config.yaml
num_attention_heads: 12
learning_rate: 0.000839
beta2: 0.98
decay_fraction: 0.585
dataset: "wikipedia_en"
Each number is 128 + 32 x the weight over its row's rms, rounded and kept within 0 to 255. Layers, rows and columns count from 0. Numbers have three digits each. The size before them is the row's rms in percent of the matrix's.

# q: layer 6 attention query, 768x768, rms 0.0475, rows 0-51,64-115,128-178,192-242, columns 336-383
# k: layer 6 attention key, 192x768, rms 0.0462, rows 0-50, columns 336-383
q0 106:095122150106149155126115134072146113135126156095135100099128068186139091100161214124070088114145102137068157125122160117134137160089144060078070
q64 067:132177184124135181083072135134110074155107113111137104146091072133150066130108167190099132168145067130132110118145100209109139144148190105103152
q128 095:205129107127135099118155151105139066119126156111129097113115068170130105162117123076156108149149068114123143086141154146112185130107097103102076
q192 089:136153081184089127178157114111102158137115148122159079082119176132133093123138126113074086114126053132098140163150114067132110141147087106088076
k0 091:106179153135097133112099122135090177124143079150119130132115130180202192124166128153131137080127178094141120174107161138097142140083186142094214
q1 124:097131086138152129112135102143127133085097167072109104145180151058097128071110166100118150118118056158089042090090107161136109134075141110132166
q65 073:120109162091164128128091155101122158046083129132111118112118159099114141148079109130122128074184160159115062095103111164157165152105155189119127
q129 102:111123085124163108148086104180141157126114139064109046102151130120098104070146136116099111130126097173052066088150075096154114180156172094100108
q193 095:097129131131170127088138090102118120129133118098117117137125131106128135137101144131120173088169129163097053044078117161093167130154130125097109
k1 078:163096134103155144158083187109153117110097148151076128125118118114153126166096086093079124129127082169125154107227128110113180123180103205120042
q2 095:151142110152142130097083087102095104094093115087080187167134169074147160101062117152141128166122138117091070095109115181096086110116147134132132
q66 070:115061124108078156160183117123142146101166123158127151121130150109143184161119095136129164068165152152113144123109142142166114147101133175096078
q130 089:099115175111116138147089105159127149133111096083076112127126142139146136088176140138121133146121154158076093097164137087130111142167194106101101
q194 099:140138167118181160112115077101147093102123097101098204125140101114144184150092133145163138175122166139105056081090156232134132161124134110140160
k2 088:155139075129185064115105157137186089098120122130082131158132073069100095098073107144153184139119125189135049127173088090143132102120110123187070
q3 106:140133135155096112150163110165159113188180065158152150132081156166174196179116072107183150148127168105182145190106140105171150121202114164152191
q67 074:090149100157108098162158136130137114237181127173125124112118125139137137123173129143110165112107112139114173148142151097133123095152117089184157
q131 094:076144140175135159146120100139090124153171084140150184172118163130180142114144125147154181112103173099175143151091186120123093135086143148123201
q195 102:103138170104134132110146143153136096163145118177129145142090116160141162135146112123144130121118118148123205183132174116164120165114112113118208
k3 075:115127125076107076097158090120133109115153169106163148081149121149122110165147148156130108145073162069078095127136138164192106177116140097079220
q4 109:124115098126143122100114110130087105078109139090143169167154124089141116132068129145137136130144176111130076087120114203136105167138173165122088
q68 080:111108112136129153109099132124108155054141096144143119128103160111115155141061081113158156110198178117172095073064116153151147114094121153126088
q132 092:088117152128135126140078129155119152095111127127145088075123134133139120093175128189043147159140117144091075096156119124135112162167190107113103
q196 115:130104116150177142090124139105112131101122110113143114141147121085152141130099116163124161137137173131146031067100138178137112105129154119137080
k4 092:196067135112196114134111131089174140129131163174086150118110132097114116095115119170154125112099105172151037128155165144103128129122143139158058
q5 106:181123144168109120163122067113141094181131079120139175142121168161158116133074106123151113132107125119066103120108185167141093123198162120100115
q69 076:079132135081089141187185122136133116172128127148154100163113136155144177152172084142152123096133144135135135123083165095123124144143124060133156
q133 090:107151150170133186099114101098118104177171095065128178152111225098122151140114110157156137092122176104151117104075196121165141190101183137099076
q197 113:162126156141103177103144111141130100176094102169135167123090160142117129159077124144156117103100135115116147126095168176138143136141126106065146
k5 077:097129126099129063108139158131130182069184145100155155107139106172135161114173138190083171153135174127123132144119133139167099126117127180140185
q6 087:133135148109157089070125137157082117092125145108106157180170184063158091091075135140103113130168134146110100063123126133096081100123102165118069
q70 096:133100093133156175104092148136135148083109132107152135165169191137140155152082060145133125090200188084140097090090128203135131082113117160128129
q134 085:094106165107123093142132125141128109135081117125122130110128108123117117103131127173103117140167142150145098119202120112120121128175138119155095
q198 108:166118159143168111088089114111113139122124137116135155147156162092135163138098130169086143187135144087119074058120111135156108116139140158150106
k6 081:131106105166142139123100119138155155151121189111143131132129097104087130120091079158139111100113104173102120111167105169122145097145112182175084
q7 100:135148147179136176172166079137108107183147092128113181187106171139173163165118093099155158142140165094162130169088161130135112170180167103105142
q71 105:125123149141094141140110149149138106154175134152179124137120142147250176156157152169159159120115145085114133132108166148128108155125159060125135
q135 094:126189163173138172098089060116089099120130131129140131170106176095163124182156102102145141111088150117155110061066167129135152114112134146119131
q199 115:147167141153162134122153122128125097142121134151170160109080140174149156173110118105185127142141150105121107149093147175144155150137131051105176
k7 089:143095120134104051065180158116108166138179174112170095058116186192118155156225131200110123136093165060134145098085127103154113133152127087102139
q8 104:148145141094123114081071109115119112085157133123092094132123107067100141144133099106161126176153072144155099144157087179111191101092086153148152
q72 103:156153104154162134071130086115133118119116176107101143164161103112049144126080100098097114155118132161140127133120100113099143137168057218103077
q136 096:134127158066122098199111174126133159113088142137088098150125090148080134090123156087114140147137139136099162131187109156143154113149065129125139
q200 124:103148122108114129140098085116148140134126158120095138150157076037082153121165139066109152147097159138135128189169105103077136120124137178159097
k8 100:184110101165131133121087118064155103159132087163089110142146169074111090098086139167131137077099103109148055126142113132069103130068139146127090
q9 077:104128060060133126174126086200073145177117213126132129156109086112122107100111064181101121155194140128176101154107099123149089164117131140164091
q73 099:146141123127153162142182111148104154145170103158144079135090177158173155161099080159147119103162157119133112066082141102189124102157146114096110
q137 092:118101147102119131165111148145119124100154140120105105099126152117124133081137071163077122179121153158127128147164108096142123152187165162159175
q201 100:094136152148165108117164123117083134162170143126149077150149122142133162158117098126094131196149168135154065138099103096150128137129091163183126
k9 091:151113137169132131070143163127131176134154157124117169090161102128112119149151169153116145134102187128111139119121099181091168071140134207170122
q10 092:128134122176173165193171117121078133175104091110151123168103147165204124109181152150127132092103157075138123092104155102109093117103118082114151
q74 129:106161119118124171121156187131128130144179127160186115154131147180222153162130107191111135157113128110151114108089170121123109110096139078128119
q138 105:132179114107110139076127107126086127164178129132161127188149161149123110160146137163133102116129123100142110094104166144162104130127165077109127
q202 123:130133149140111163083156181134100137144146099121166125115120195170200109153123167190136120103133125110103098075075184141132109147130133147100158
k10 105:133160173115073054089143094136091136175145104125150088121074113160080157141163176196156170142142175157140161143142135083200123144178134085093139
q11 095:136126104172136137111181139146155103139148102138138077076110157096181179186172097130108105104136108137096102136075118136097162172095088059082071
q75 116:110123167149111171132063128103222098167087138133118156106096128089159126102149099132153142126139117082121150138168139134095135152090123100135116
q139 098:120118160101076118156074213099158111115113157092120130067100187107095148121144111081142151140107115117173162131131173134142100112113078055067148
q203 099:071118083097119159146136144060148095157034129148121140103084088151107147131122101138160134106122098133085205117124115156097145135088065108077088
k11 090:114177168140095126059127176190084082144115128061113151165169137178150181069125100151093041111143118137101111102113170118147162132123140086190164
q12 083:125163130079094171152185096133166091154170132147130104086114116134168184131176204156089133106145098132118125182133145127122130136194125115096146
q76 108:079133141100098131145147156115130098148181135159139098114084083110203163154154169153095152145116112150137097136151163141122127102137154136124134
q140 094:140141084110161098051097148113142095100157148155179120158157156105143154167151098117130132136125152106166136126079205125141078114117115071102141
q204 091:082104074093113209117138123120166118090149110194157123074097130198167116128161160087117113141171111151107148167124201141148093088154112124117126
k12 075:092090098135104165098139131094164123109133167104145109097067124128100108173159104139144145144123091145116101142171103070171143164136131126189105
q13 102:125075111077103055086068105101179109102080156110148110059095105062114074103070069129161171115141107167143120093171111162156150142098088125178085
q77 117:134102165110086146110079093131171127117069127106117199060164092104074108126137144133130164112106152146142156145126128087105107161143102196125083
q141 101:102098169116135147148100176082160117135074098120075107086155131123158162075116100126132163145148155156148112106159110108105109105113102086155057
q205 106:094075132097126095144105090174125131132066097138092100110117070054111100106121103125113184122118123135150097163155120140121131143138111124189089
k13 100:085100134116181217103074101102144080128089090129123157167125056120162152138077109074101144126109145147164105148188108161111137108111125149137103
q14 096:114106078184091134176117091093121145121099121092128145080124158118117157084139120146120173135085141102120130186135117097152083112170107119136178
q78 097:125145085123090143172171127140084148135161187147160104108119109152161134153165179207139158120142136098176092104122166110124078121117195109087128
q142 118:155080097148107154157180071181110155107203145170148108141097118144107119142106133142124135134139113123088104135124168078168146140122169137124163
q206 104:140129127156071147138142095202114187139139124137165141114104186224145170132165175165143152166175142117142133157119161127142034096178193136090158
k14 093:127133188158074139153130107117138125138157172132155109167083159129127130132183125130095153162127088097125136122124147121198072123137080104146118
q15 076:116100175122102156110133119113141154132200136149118137103091137135087149179120116109185144125090158111147107135151158128112184136144166170135110
q79 115:134057127093132123102109140141144097115144107114136166113142163108172130090151114146119132085124116112184107088176132126052102150106136150142076
q143 096:132085126122117127092125073138095113167161084184165168187168156141173102139124120151145129151092130173159119122104158131079172173061177140107144
q207 092:112076119122112144124137106188120105079128164109140107141146144150134145144142126152128150108135097104152150114112147138119170102098173094137106
k15 098:117124124156125209206099150128136095109082093157129140194122159123180098172124129098152121115087046055147074137159162131077132116147132118101124
q16 086:096122044063096113131138057147174100160129174094132122080101143144141187133167115195092168141148095160133086133075126113133154157127079055121061
q80 097:086188164124161171114134132134145115163128073146112132137085075128174155167138103109088068116093123117144099163115135131135114145095135132096117
q144 095:151163118107142134123096150125117091097121119100127184122105159104146101138129084174117101136108150134236185085079111126082107077102127082155071
q208 084:133102114075151177127138107059215087174093161154078168125063100161118167158076122145126099134112075116120146092168161124129130182103102085100107
k16 091:130104092091122117056169142098142141099135123098110064105155073169149123108117107195120075105086153111155104129172059135123127133116130107190133
q17 090:151052127112121107082132137132157113058091119092136118100140171053128090126110118104121112121072119170107135089114077165159178121119141191139138
q81 108:147090145095082125112080116111161107095066099080121168088157125170129084024100094198120162054138131082142129136171123189070132177092085138143032
q145 090:064109137109136086145131209135116146147090075066151112098137127113113092101093109111111128106060098148122122122140105119122140084155109154115112
q209 088:105093134082125109103127076125154124152120092105118139136155121115130075146106124101167171120091145134157093133169132192096147100152137156164139
k17 095:141100107127100160194134124101150072099098101149087119107122138074142103203103093130144148137175073105159091133179118105101147174068104174123079
q18 095:108106098115154167178170127165104099170140084121118130131091140134151150130146201110130165160103139090106104107130089099161060111097099132171185
q82 114:050189163153132138157194063130086133133180103142130160197117075145112175112115132093115194165129124117113120137102125150164120133139084094113145
q146 118:112179100144128105164154077153114141132157122125146140136094137141161147166134161134135115084093118082129082150135132098133080163162130095118140
q210 104:147163164129122144131180133130067170133200122143154162089128160195122134165118173116180144120168151109108102145150140118158080112113121185159173
k18 099:082140206107113104113179126160122122163150193126151105083159130160095116140156165114149167150145154141113138079114139118201137124129116154160153
q19 091:086085155141164108129185175132154036174178142099143213131117137121123103178126150096191203133129102146168122165151132141163125161091114103129151
q83 094:038119118140145154119153171105102115133144048152148127147112051168089165150086147129055150142142112142143148137092124099181106073112100135089146
q147 087:141143100098142094133143099092117146120163076149183108114104121128122138145129163122081107114095078111155144128163160118096106087126132075149122
q211 092:056119110136117120109128126124142109121151066113140169136136105156113121152142155079175138070090123128109091109119136096113103163097136155129137
k19 088:074138183105085065090097147085184124156085150163097101104145143158106113068119115143120109160133138128133091150141134101096155146151174177175152
q20 098:061122103139083142169145080137102122164106125118126115125098091193144086108146085172173135091088136135075076071090170147131095134158111117138095
q84 095:140162146162080123143193184104122114133121102143153094140149164156055146159111172153167128078148121137138098100087214124113098135125135149109116
q148 102:129107158130100080141111113137115143175192141130156106180089091160128196163105125138134150092137154144130089150125134061145087181169156099101138
q212 103:077087154130110133144185112118110114135139120101136056171074079157123148153091116137116171089124123158157081120114132034172107154140097084081153
k20 094:095092118126108113134208172144103116131128134121136127091094140110130114147108144099122093153171112158112118137164164098192117160093074141131109
q21 088:120063146103129187160185145129108070121107075151104140140119116119163151144072164083128123112161126133155128105188059130111155138099123149136108
q85 108:134082151083154130128133131133123115091094089139100128129143116099123099124141113134153077123130094146155125124156097147170163164113124138139115
q149 094:137173126099153089085179100190085108120174100125127173127122150112167125122112077151111114071074143104188061148107133140070104094115087118150062
q213 089:163096125083107092146153091133165116080146099151137188091152137090163127130090178070198063104123126136178079106158159193099121162135129163112137
k21 108:109160121094162195092110138100206108132099145148137114171169117136126100113103076098175175123114133123125086113191138123141128090112143144137114
q22 081:082093111115149134146082117145185159118119158127112134129086154118082067111100172194097114160175161143158193119127075121129138115122156135118141
q86 102:114111134060164194115103121178067149124126160159140177122120097113127166125181155089106106151196128175085169118127043167197164137076091132102168
q150 095:098120118092158120153077169147171087118085158131134121090130155042110112100144127145115170145159118176119213093133116091111118145107101111120162
q214 096:092142117109166124123089168110133136165044174162117098095095111099095128116116163175137125160150145182099225090132061174207149180098161183117075
k22 106:155113095114175104130162134105122115112147133081113175117139090109138123073127122128111104138128120152135117132187119172121180143117126162115100
q23 104:086129116134133139103143147124195116108084099073140159107138095115089114118108159099148070136140120199123141108183113170168148100124137104082112
q87 106:158167161143112069145111139113142072075082140088084109066096163112211113119114113186111219137147116192151125108173127125123166123115083121132096
q151 108:096112090161159074112112177146164082119129135127103203096112126132116131095091075105158148140148128165124193127161114131134170123108131135145103
q215 115:161171128109138074104150159138217089118086138119091205096129118059142106086061129090211096120170102128090135085173135141157180147125101163067103
k23 107:137132166062135171089158147149129143085062076138118183134139174129148099102088091081131078131094183145088161134177050126116134107176107111121152
q24 096:119127161148112156210188086118094098138156133103096137184116149116109185153075164152124134120169130147122134125090172147163122153158138113101158
q88 102:164170126137140136162113083113090160163166165113128046199150210129144139156153197138169161177147138161159188120112146136138116074135119140129156
q152 105:103092112104103101126160123125149110092163126121087147126151164087168170139127111141158154143159142146132157119147161118146097110148149138134131
q216 097:173138129128134148147141136151109135133129137114079106133084161119120167115099133125137161100152103122086197110115179086145132109140121176118088
k24 115:117085114138088113085142092183088194121149137136173065092052161166131158149197155137111158140157147092144186108057118077193100103144159122023167
q25 103:128138111107125080084189123145186100133132138129097159115127152144074146200141133114183148087235119116119140166147146148113090177122084105145138
q89 118:045143123132099155148170125118145099183137096152184137108120082162120177170133179113154130128141087142115185143105146093142131122157123167090126
q153 113:091120127149128075100115162118131155123148097163168147138096155097130151156177124153095147160184162167170188127122100088106074113160106080129098
q217 105:122155107119129119131137096087112141139137143131134157121115130138088169175190156126108146102169166180121159139154135102129099160120133119132099
k25 100:141085108123127142103121118149147142092150167082122106061108130148124087071156159105116156106131162108122160129150152089121109119102149155178099
q26 095:161104144132140183166107149130156161160189144150109116111121163102116099141090149162100181157130152124140163141120039085130155141120141111101127
q90 099:135145083110125133073171122141090159127165175146115155132121118166104112170146117125086076131136149106108030128132082136105066172081145093143071
q154 100:155181105126163155118137117132101109164095189130144144143136139077170102127095129179164128114129108153177065085110144159073130118124121071154118
q218 092:174132123103138124115102149106081143217126146169123122125133068125166144131111145068114060133138119106118069108124098131114158131113086110098098
k26 100:128136099177103112132189145106138161121150118106127158128146137155179146095112108088090120105159106145186161155134150093163134155163110122191143
q27 103:064150137143088088145112121130167133129082167079114137147095129139151085141124086103049163083097164157119075171148210090143117115122175153132097
q91 104:102131138126098170134147148040160122111122124143142106067099160107154071119169094138111126055158097104141150092121146140152104130145083080155109
q155 108:089117158111130148161084109117114145195101139133088092124057107215137092114086114154126094104143088142125123067096149151109142140134134128129141
q219 094:086130141171092121197103174072077141163117166104152094150133123164134104190114145107123173099160111134129152163117213137086103120167133112183118
k27 108:099132130106154150135109068155123075113153067103096157161133114135129093106092144137173162140130102099136125136082084139131112140082038152123140
q28 109:166119159081102100144152110180081162114117191144108153126140158125086095113114166141113164137133144173078149172105116153130145078132161166176139
q92 101:123146115111139043137119125137116143123110105122155110071141102110117098133120161138159125156117176127136086137114140093132109170146112072097130
q156 098:113073128104161141114158114125156050110174144098097114109196105058107112140145113120096138185184123150094112181145116150079139120120122128143167
q220 094:084107128121119071132141124143135130113118130157212144074160204141095105141099119133108141153127121140125137132141087108172126106137095147088121
k28 101:100154121107141197174145088162141190095167132094076122121087137134105055145154087073196097163113132123139127103179131122108119083179196134187144
q29 099:114079112109179132103126093117102163139125106154122107152105080112166109084095233178197140121122150135091129079123201178116144145150213138077150
q93 105:183116163137159085133116143101141149118139158127120140121077104153142110152130092153130153121131113133082107091144118095154088186135122114145198
q157 114:143131136106142141152148114130127056192132157128114103169170097130113095154130132192127169186130160163135138142122095115106191184132146100119118
q221 104:111090102113144091140145132151107090137123149148121103147145126122087110126066109114094132151142121089144117052113124143117195170163129178095148
k29 105:103163115134129138176143104172140105109147095163137099125132126193122142109124146158139109101091125149170170096152085142136152130192162144141130
q30 098:073156142094098116172123163198129130132100179125174130139130153172066097065207113137091150105166136127126137120099115106171157138136111067110173
q94 100:115161117127174090193179154134088137152101105120134131132142175100086093148132139108113118139132150116122134123073146182100144195170118138099125
q158 110:087137149168107120167172146171118071108118135154107136140156121170087144100155132156137099127154178113134099171121178111163145163114106130149199
q222 100:090142157153128078146143143155071085178111147100119136123115135110114062108157113157104162060141114104117141122132119133138134161117121156118109
k30 101:140130135067103160177060113137099122088102091104145100122168127149121139107075118123170113058155069171059102121109101163104128109110126087099154
q31 096:177149126161136093108105128135145132171170096136101139083144138106089142201105112097148082096132146113143166147071099169099116118137172086101168
q95 098:140127147184100124111108142129111161114109174053118046112205107142130069151123154164111108119159129078178152126164100119141139161116134156114044
q159 112:200169154117102159127134127074120152134112150098129153119094116181091126138087124132120060126113095077113122174084133074174154096128089110134152
q223 100:135155098087142087126110128123197161185076139074103127128106140142099099120115084144097086115142119130075146109140115083088103171153162116077070
k31 108:177152117120101124165089129135080092074097087121101152151123151158146118058146103105121110104131101121092071108164150132114126178120152102107183
q32 106:149123179145175021112097146147092108169145125128137161168136167107104108175117092198143110111122136151157207165060118136135154159194113081090176
q96 090:146183099089158067154128128142151129124146133139182093167148100137148185163143154116155157144036052112174111150098082120141095172120121091088136
q160 101:155182154164121127104117096165133103183142172100115109154120099125141142166078078157123100142064092142186126087099067143106205175118136030083129
q224 101:109075144077152101099125144179160128152129142127162153166142133154107168159151125110135088126120104183143097152167086172125154144150130149093110
k32 102:166109154132100163086147139120136162135089104095094102109074148106115139127111157151147082121120108099107131158108124118141117085135147093118134
q33 100:082120150114071097134096141115112096098112125152133116176098135123114141103164112178102175172147088136147126171127151134148114127097126157171101
q97 097:157138127177110169099204102122164115127113185184190142158127108107192190140086089104137127138104134093097076153114174095114145180127074101122104
q161 103:097133102091157160091130147152122125097146120142146143139104155111172163156165065124112156128089119130142164143070146157094140147202121125135110
q225 095:159153096106116117133138135101127134130125110147146102149080172117096178157096135177139169191088089144087111090153166097088096152169124135068119
k33 092:158112126070099107136150189163097112153111158092130133136128140184131103175113091108147033118171137108127119117131145099092150164121175080085170
q34 097:119199173100136196107152168102155104151148119131100113126096162128168146155128188115142120112149108128132180150128148149082079103174155167090118
q98 115:120149062131161096197116117119139129135124148162186106205145149137172148144138200141135100219140125177110134133115133134125119178114091131084134
q162 103:119160101158163112098116110158149139117142090177120157097136170050127138128145151116090165129103180136111162106119171152100172147162125081144117
q226 100:165168149091105092114074131126130145130150090168228197126110186080141183160185170092129102133097153074104152116132190167069084101202212174065107
k34 105:114094172175071142115123118095173096076155107117109142107127145140156144161136122116125108107149086089173190178157087131184140134145124073154166
q35 096:187120125181101148152169098180108141132147136110176123150189175098172088133135140088146106047162098100121111134102144143161130112096168171062176
q99 103:134073074139193161131099135139084184145153156126133191067137058149080060112156107154110120091108167137103161118162104118174149150161147123134160
q163 105:102101122120093108151155119122140130165076118112070114119071126150119120147096149070103112130127082117133188075143112157155157147065100152088135
q227 102:157068072143169118123142134138168099123121147101092135123141094120099129083126122101135147124137047139130131137138123143180144181142188146105111
k35 109:144123119070168099138114149158111134078120218114104146120126126122109163085102084138141131115213104149175128116094092185192156108160215123183176
q36 103:114111128145080137091094099138119140117130091119083073137114131137140165154085080162116104140160151090102083123097151109156121138119191060058087
q100 102:097123146157098175113139098085138150146137189115122097146132183165119126132110059183164176110164095051162115133167161135100133152090167104179151
q164 106:072127130094116152129117120126151151113084134106120090132090108206136126175080149150142088095151103135141096140159087123203139078132095069096165
q228 102:114136117117104202089171103118103150131067194097092045137137066234087087122075059143099145128146061088127127103124099094187129082125072071116122
k36 103:049134114172159141159107141157093136186136155150134078096169135198167065087160092126135133072140067077068142158057098105116101148139118104110172
q37 092:163172077109126150134150085080156150175118109119095137143154139120098159183173163130123118093121140123080189171117132117106093169081100162064097
q101 103:071115096100157106072169166134140125110151082056142192110164149116137174073120182103115142110174119097133128162188052114101116113101138185130088
q165 109:108111074162089133101119104109059145153145114084123097119132114171119103120167127118098126164173108149093128092102158125110119121073110113072118
q229 089:135159101106095160146182177024146088128100165093135146141135172121098170107168161129120138103182095150068137190166090092133124130056121173084139
k37 099:061152129107172085134125128139149081211071134177169159095081146158154063103127097151144141142125167097129112096101125124113171118112084121222103
q38 095:139141143090112142132111146149170135157150096135089144162123115150089141164094138112120105127130125171171141085136141134121092082171146126085148
q102 106:150172168102140140143133140132113136131095164094094148194142172091147133124108094121124130245171113112139175091142137145113120125108116144107161
q166 106:117132140102086045104117143152143078114120163121134141117163175151067190178132091127185098091151108164141145192163112145183129108144095159119172
q230 097:086195113108093089135135133156159079201089139111088144178102144118091144132113113176102112137114075124132134136115083110142172159106034128074117
k38 102:110135128069120093104129129119122143103069048059128125067091101155104166046113121104133103136189167132100102129211108168124193093145115129070093
q39 098:107121089151127173158126171104174114120065159067154087166137098150133138111096162204081120136130119138159143114128107138133119170155120174197154
q103 101:122116137136129142137108112127109084111083122135134128155090069174116080133150161080101068191088129173084143161168124150155125084139126085136146
q167 101:127145187143219140115110140137141114122116097104120168199183125090122130117134164132149078066033107162134128100164117142131110116142183182081134
q231 091:122107103088144132115113107140133165102108066118149120148157067176127064147077125117097131156126136164137149130155054138141156112163143153177109
k39 101:114138118135107070154157106105110169127183164189116165145107089044163147150168141125153119081126143147157139111074146097109117176153147123095157
q40 103:096131105113115151108185115126174101170198143105105116056083110097068151149141146148146133112147195147124106090106084127163150143158177107142136
q104 110:121127168126194164205118111146088132137169171119130099140151080152122070113173141118092162090166121141133192139158068087122091127126079120170100
q168 105:174150169107161150103154120167121152140101155139108107206085163101172100148168125122094136124131092167149135181159133109107153152119109056132148
q232 102:145105164102130118192184137118125112161138158132081087108060150133054074120170116169079109102164096104067150172189076149137158153123173137102129
k40 101:067132118104080132148112118172124122136089092107108114188141098087155186079153154125120163142144116171154109125092152109166158094177129152092154
q41 097:120159141114117113150110142101227120119093184094077135154114157136167122105103150165057177153082117167106152159176113093103113120125103066093137
q105 107:169143104144113115126155210106171085065112169104144108162128161188172178139059143065119144082091122115104136161155120130125150125119113116126107
q169 104:073136078129127167098135119128075097088081087142131084103043119081167080136132127056150122154092126081140192093095111110131177102135142101102123
q233 097:165125095134130142077118139083167106100100078158121141099106173135199145118093132071143115095108101153091125105178154110128130111180108097080114
k41 101:133110144096132071079182185171141133180150107164078145124119128152093081151153024186143130115129118127144108128128077138165158162143096157106118
q42 099:187106056112120154126088130108094081165093130147134171124121152124171125123131090158155117117128123077129157114095175151076138133114127146180164
q106 097:085079130154172130129094122139098115061075107079108115099119100115114117129111166156124152134122088116112104142102118149115127149106093145137103
q170 101:125075112150138076083124071144152175123137085112109126112078151166190152147156123097094074085155129134169048145109136107094112094075160155096128
q234 096:126126101095110119143108105143144108112098075101078131212072118164112165156127118186142121126150109110127091106103111138138104155089085141161177
k42 103:170107077104183154149143166106110129138099121154116111163081144123153169086122137098165100139137082054149161075191160071183135148136131106089062
q43 089:086128140191135157143147084120072177145144136160148110187138113123138108161103139132187138089115188092046101100112142159162112168103162132112165
q107 098:133160142101151202054138149115092144141155122149135118099117096128120114123122125118113156127171155171118156106132119115149108082099126185139156
q171 108:074121169092132124145115084110126124080150157152133126150110120127082164156094117076113119148154145166095127114148146113114120119154142125134149
q235 090:088189102109145156146133118075125058156168112127099136175106073200101128170126081125168163108111146142122083074088138047103071201127050160140167
k43 099:081143107145132153112083108185189120108102124169126143147104120164121134134150161089101167155173159112153132111112165088140112177083136080078073
q44 100:136127143101141142131135153130110138120075158100089237156143104130135081125128127102161158154129134124088171190157121112083093125076153179158106
q108 099:081113161169093171121109093119118147135072133182128101152124120142131178148138120146229135114169141188110127094135096117144117096102130107087116
q172 110:080095095140153124110082112103145163091158107117146171159103078131126128114141131066116114173101128101109117084129102074115171114134193112169150
q236 102:084111126151086097048114124138118168079086131102157108129157153146122087102128140114120154125150110125087171122076097098123135139122183166097114
k44 105:163140144157092115123140134106167143151142156094136152119103156104057154133131137082165155109167104153147161126147172095144117066137135113117117
q45 091:137104189052093125091100159157102135043140177095197076161171144111059051117124139153118113113124110163108143126100181101173151170133164119114123
q109 098:211078105131133100158088120118112132102129185088171109121129143152119141121126108142167108076141158136159123099163168117136192160136170196104143
q173 101:128092139103150123146127209161125139124085126126084095131157156141111169099107157204132139131113169127101196103176113160148141180097120223119098
q237 091:081086107106146120100179186155095133091154128099157059090156102149092074105051117135092088111107088124155149135162104093139156164188134133107172
k45 105:096083068125101150193122113146086155107122151132131149143086089120210150153154106089150102126141118106141076158098092169181149137179134122152162
q46 101:115117151097115125115141185117171113115128229140125190127088190097065107140159129164109201148121172132132127161153148116131154135078103094152150
q110 105:160123138059203105110110130154162150127162141119126114109176174114119141157097139107163186129108093115167211120145125145134113171169119120159179
q174 102:065164091133144154097111139150093153128134124155130148119128193105137122130171127110142114172186114093077108156069145068138114116168169110173100
q238 090:127116099165197087149133181086125147111143145158094086101102139103092142111115149144141121122103104116105144086099146127112131140149142080121135
k46 096:163132038104119134174143118131108139110132125100097088172116156105141105129147123111117110189175129104130108141127158154134084079138161148087115
q47 095:151145162106137161100156185140143079105094140220134167181155172137155160187125155115098105109145138161190156145108142130174166190098121112079162
q111 098:149179103080121123154153152126146157110174161146159051133169117133175154142147151100138123151092103110126098131153152110133133101140181109128108
q175 100:088156108109128115161117163151148115076108110199167135143124151098113158163152089111136099103094133134127117142079165143145112144181121114121084
q239 096:132166156089132151108130086141131070104132100204108134129138115157202190175160126117157093115161097104062143163087152109096102162113096139169148
k47 098:142117158175127087078105172133113143108089135126090146170168138129182157159142140177151132151135129109097105108122108134053100122134101099157113
q48 099:094229142082109111034166040138055114160133096127118084111115138063118120133165116159129119154118156125089138161122092169148116095143140110137215
q112 095:123209132176128138136092135081151119120152172147137130125094109149123133127133141152173176160085109114149126141108170096086127177172155177181122
q176 108:135184141149169102066181123154165138151116126080073105132154146064087108115183165133146121151101101110127126144163063102165111153099158149140059
q240 105:120170148078104145093206116126128127153125104088098107076107109128097033106129127110151104148105119146084132182184105093192146118125104123151128
k48 104:141098106104194090187144067121086138179118110121080121134121114136088159188121104109093129105113116164111171085104088116126152118125150157080081
q49 103:122086151138125137180119137138086086191155141119166081121113086158123128134179154124146187133143144135106144166127100138163102130108119138135067
q113 104:096107127119088184170148087099158087127138186183206077150106061200120094134111136085083170126072091140102129197146145100136069112104146115154131
q177 107:059109104121136111111144078114134102164108135166143101097103063188117127128174170144104153165135153169117134162097167110140081161122138048152131
q241 108:054082133095148205168112076079129091135147128150152059094143108171162149133226183117064160120120145149099094159136171068147060105102126105187103
k49 100:102042132134091111136094149152136122125159114147073162146090115117096168142093101156137127120176105137117063116087163126153135097158166121076190
q50 098:153126127115061099153138172120202124057149151083108147139102207139107101141155171176075118136166096125099157152145053128145095109080121118175147
q114 103:136132165136107096153156102187098118068114070106140105131117106105153118159188161120063093149116135141088124169141074093103091128102146099164130
q178 103:101170123207182114133128186151149161140108120064115111133082164094145127129094211131135127111118110135092065114098133084134119106120060123154156
q242 096:163143206113092103151132139120139137165094131080144102157076200130150126145144171140128115141089105157111159142126073096103123095176166118170132
k50 101:141076128178101164132099096111105142147148143145185152134111108133114102122120067107147149158161155120066120186146204161168143137096108113178119
q51 098:117077131152102102165122123087120142109139131163105113152108117121116096059136125136156155191101100113105102105136178216136140141105076135102100
q115 088:195082096214114119169076154075199135129120170169139123126118199151127058149148130114214111098105170093094073063116172116137163152123133155125134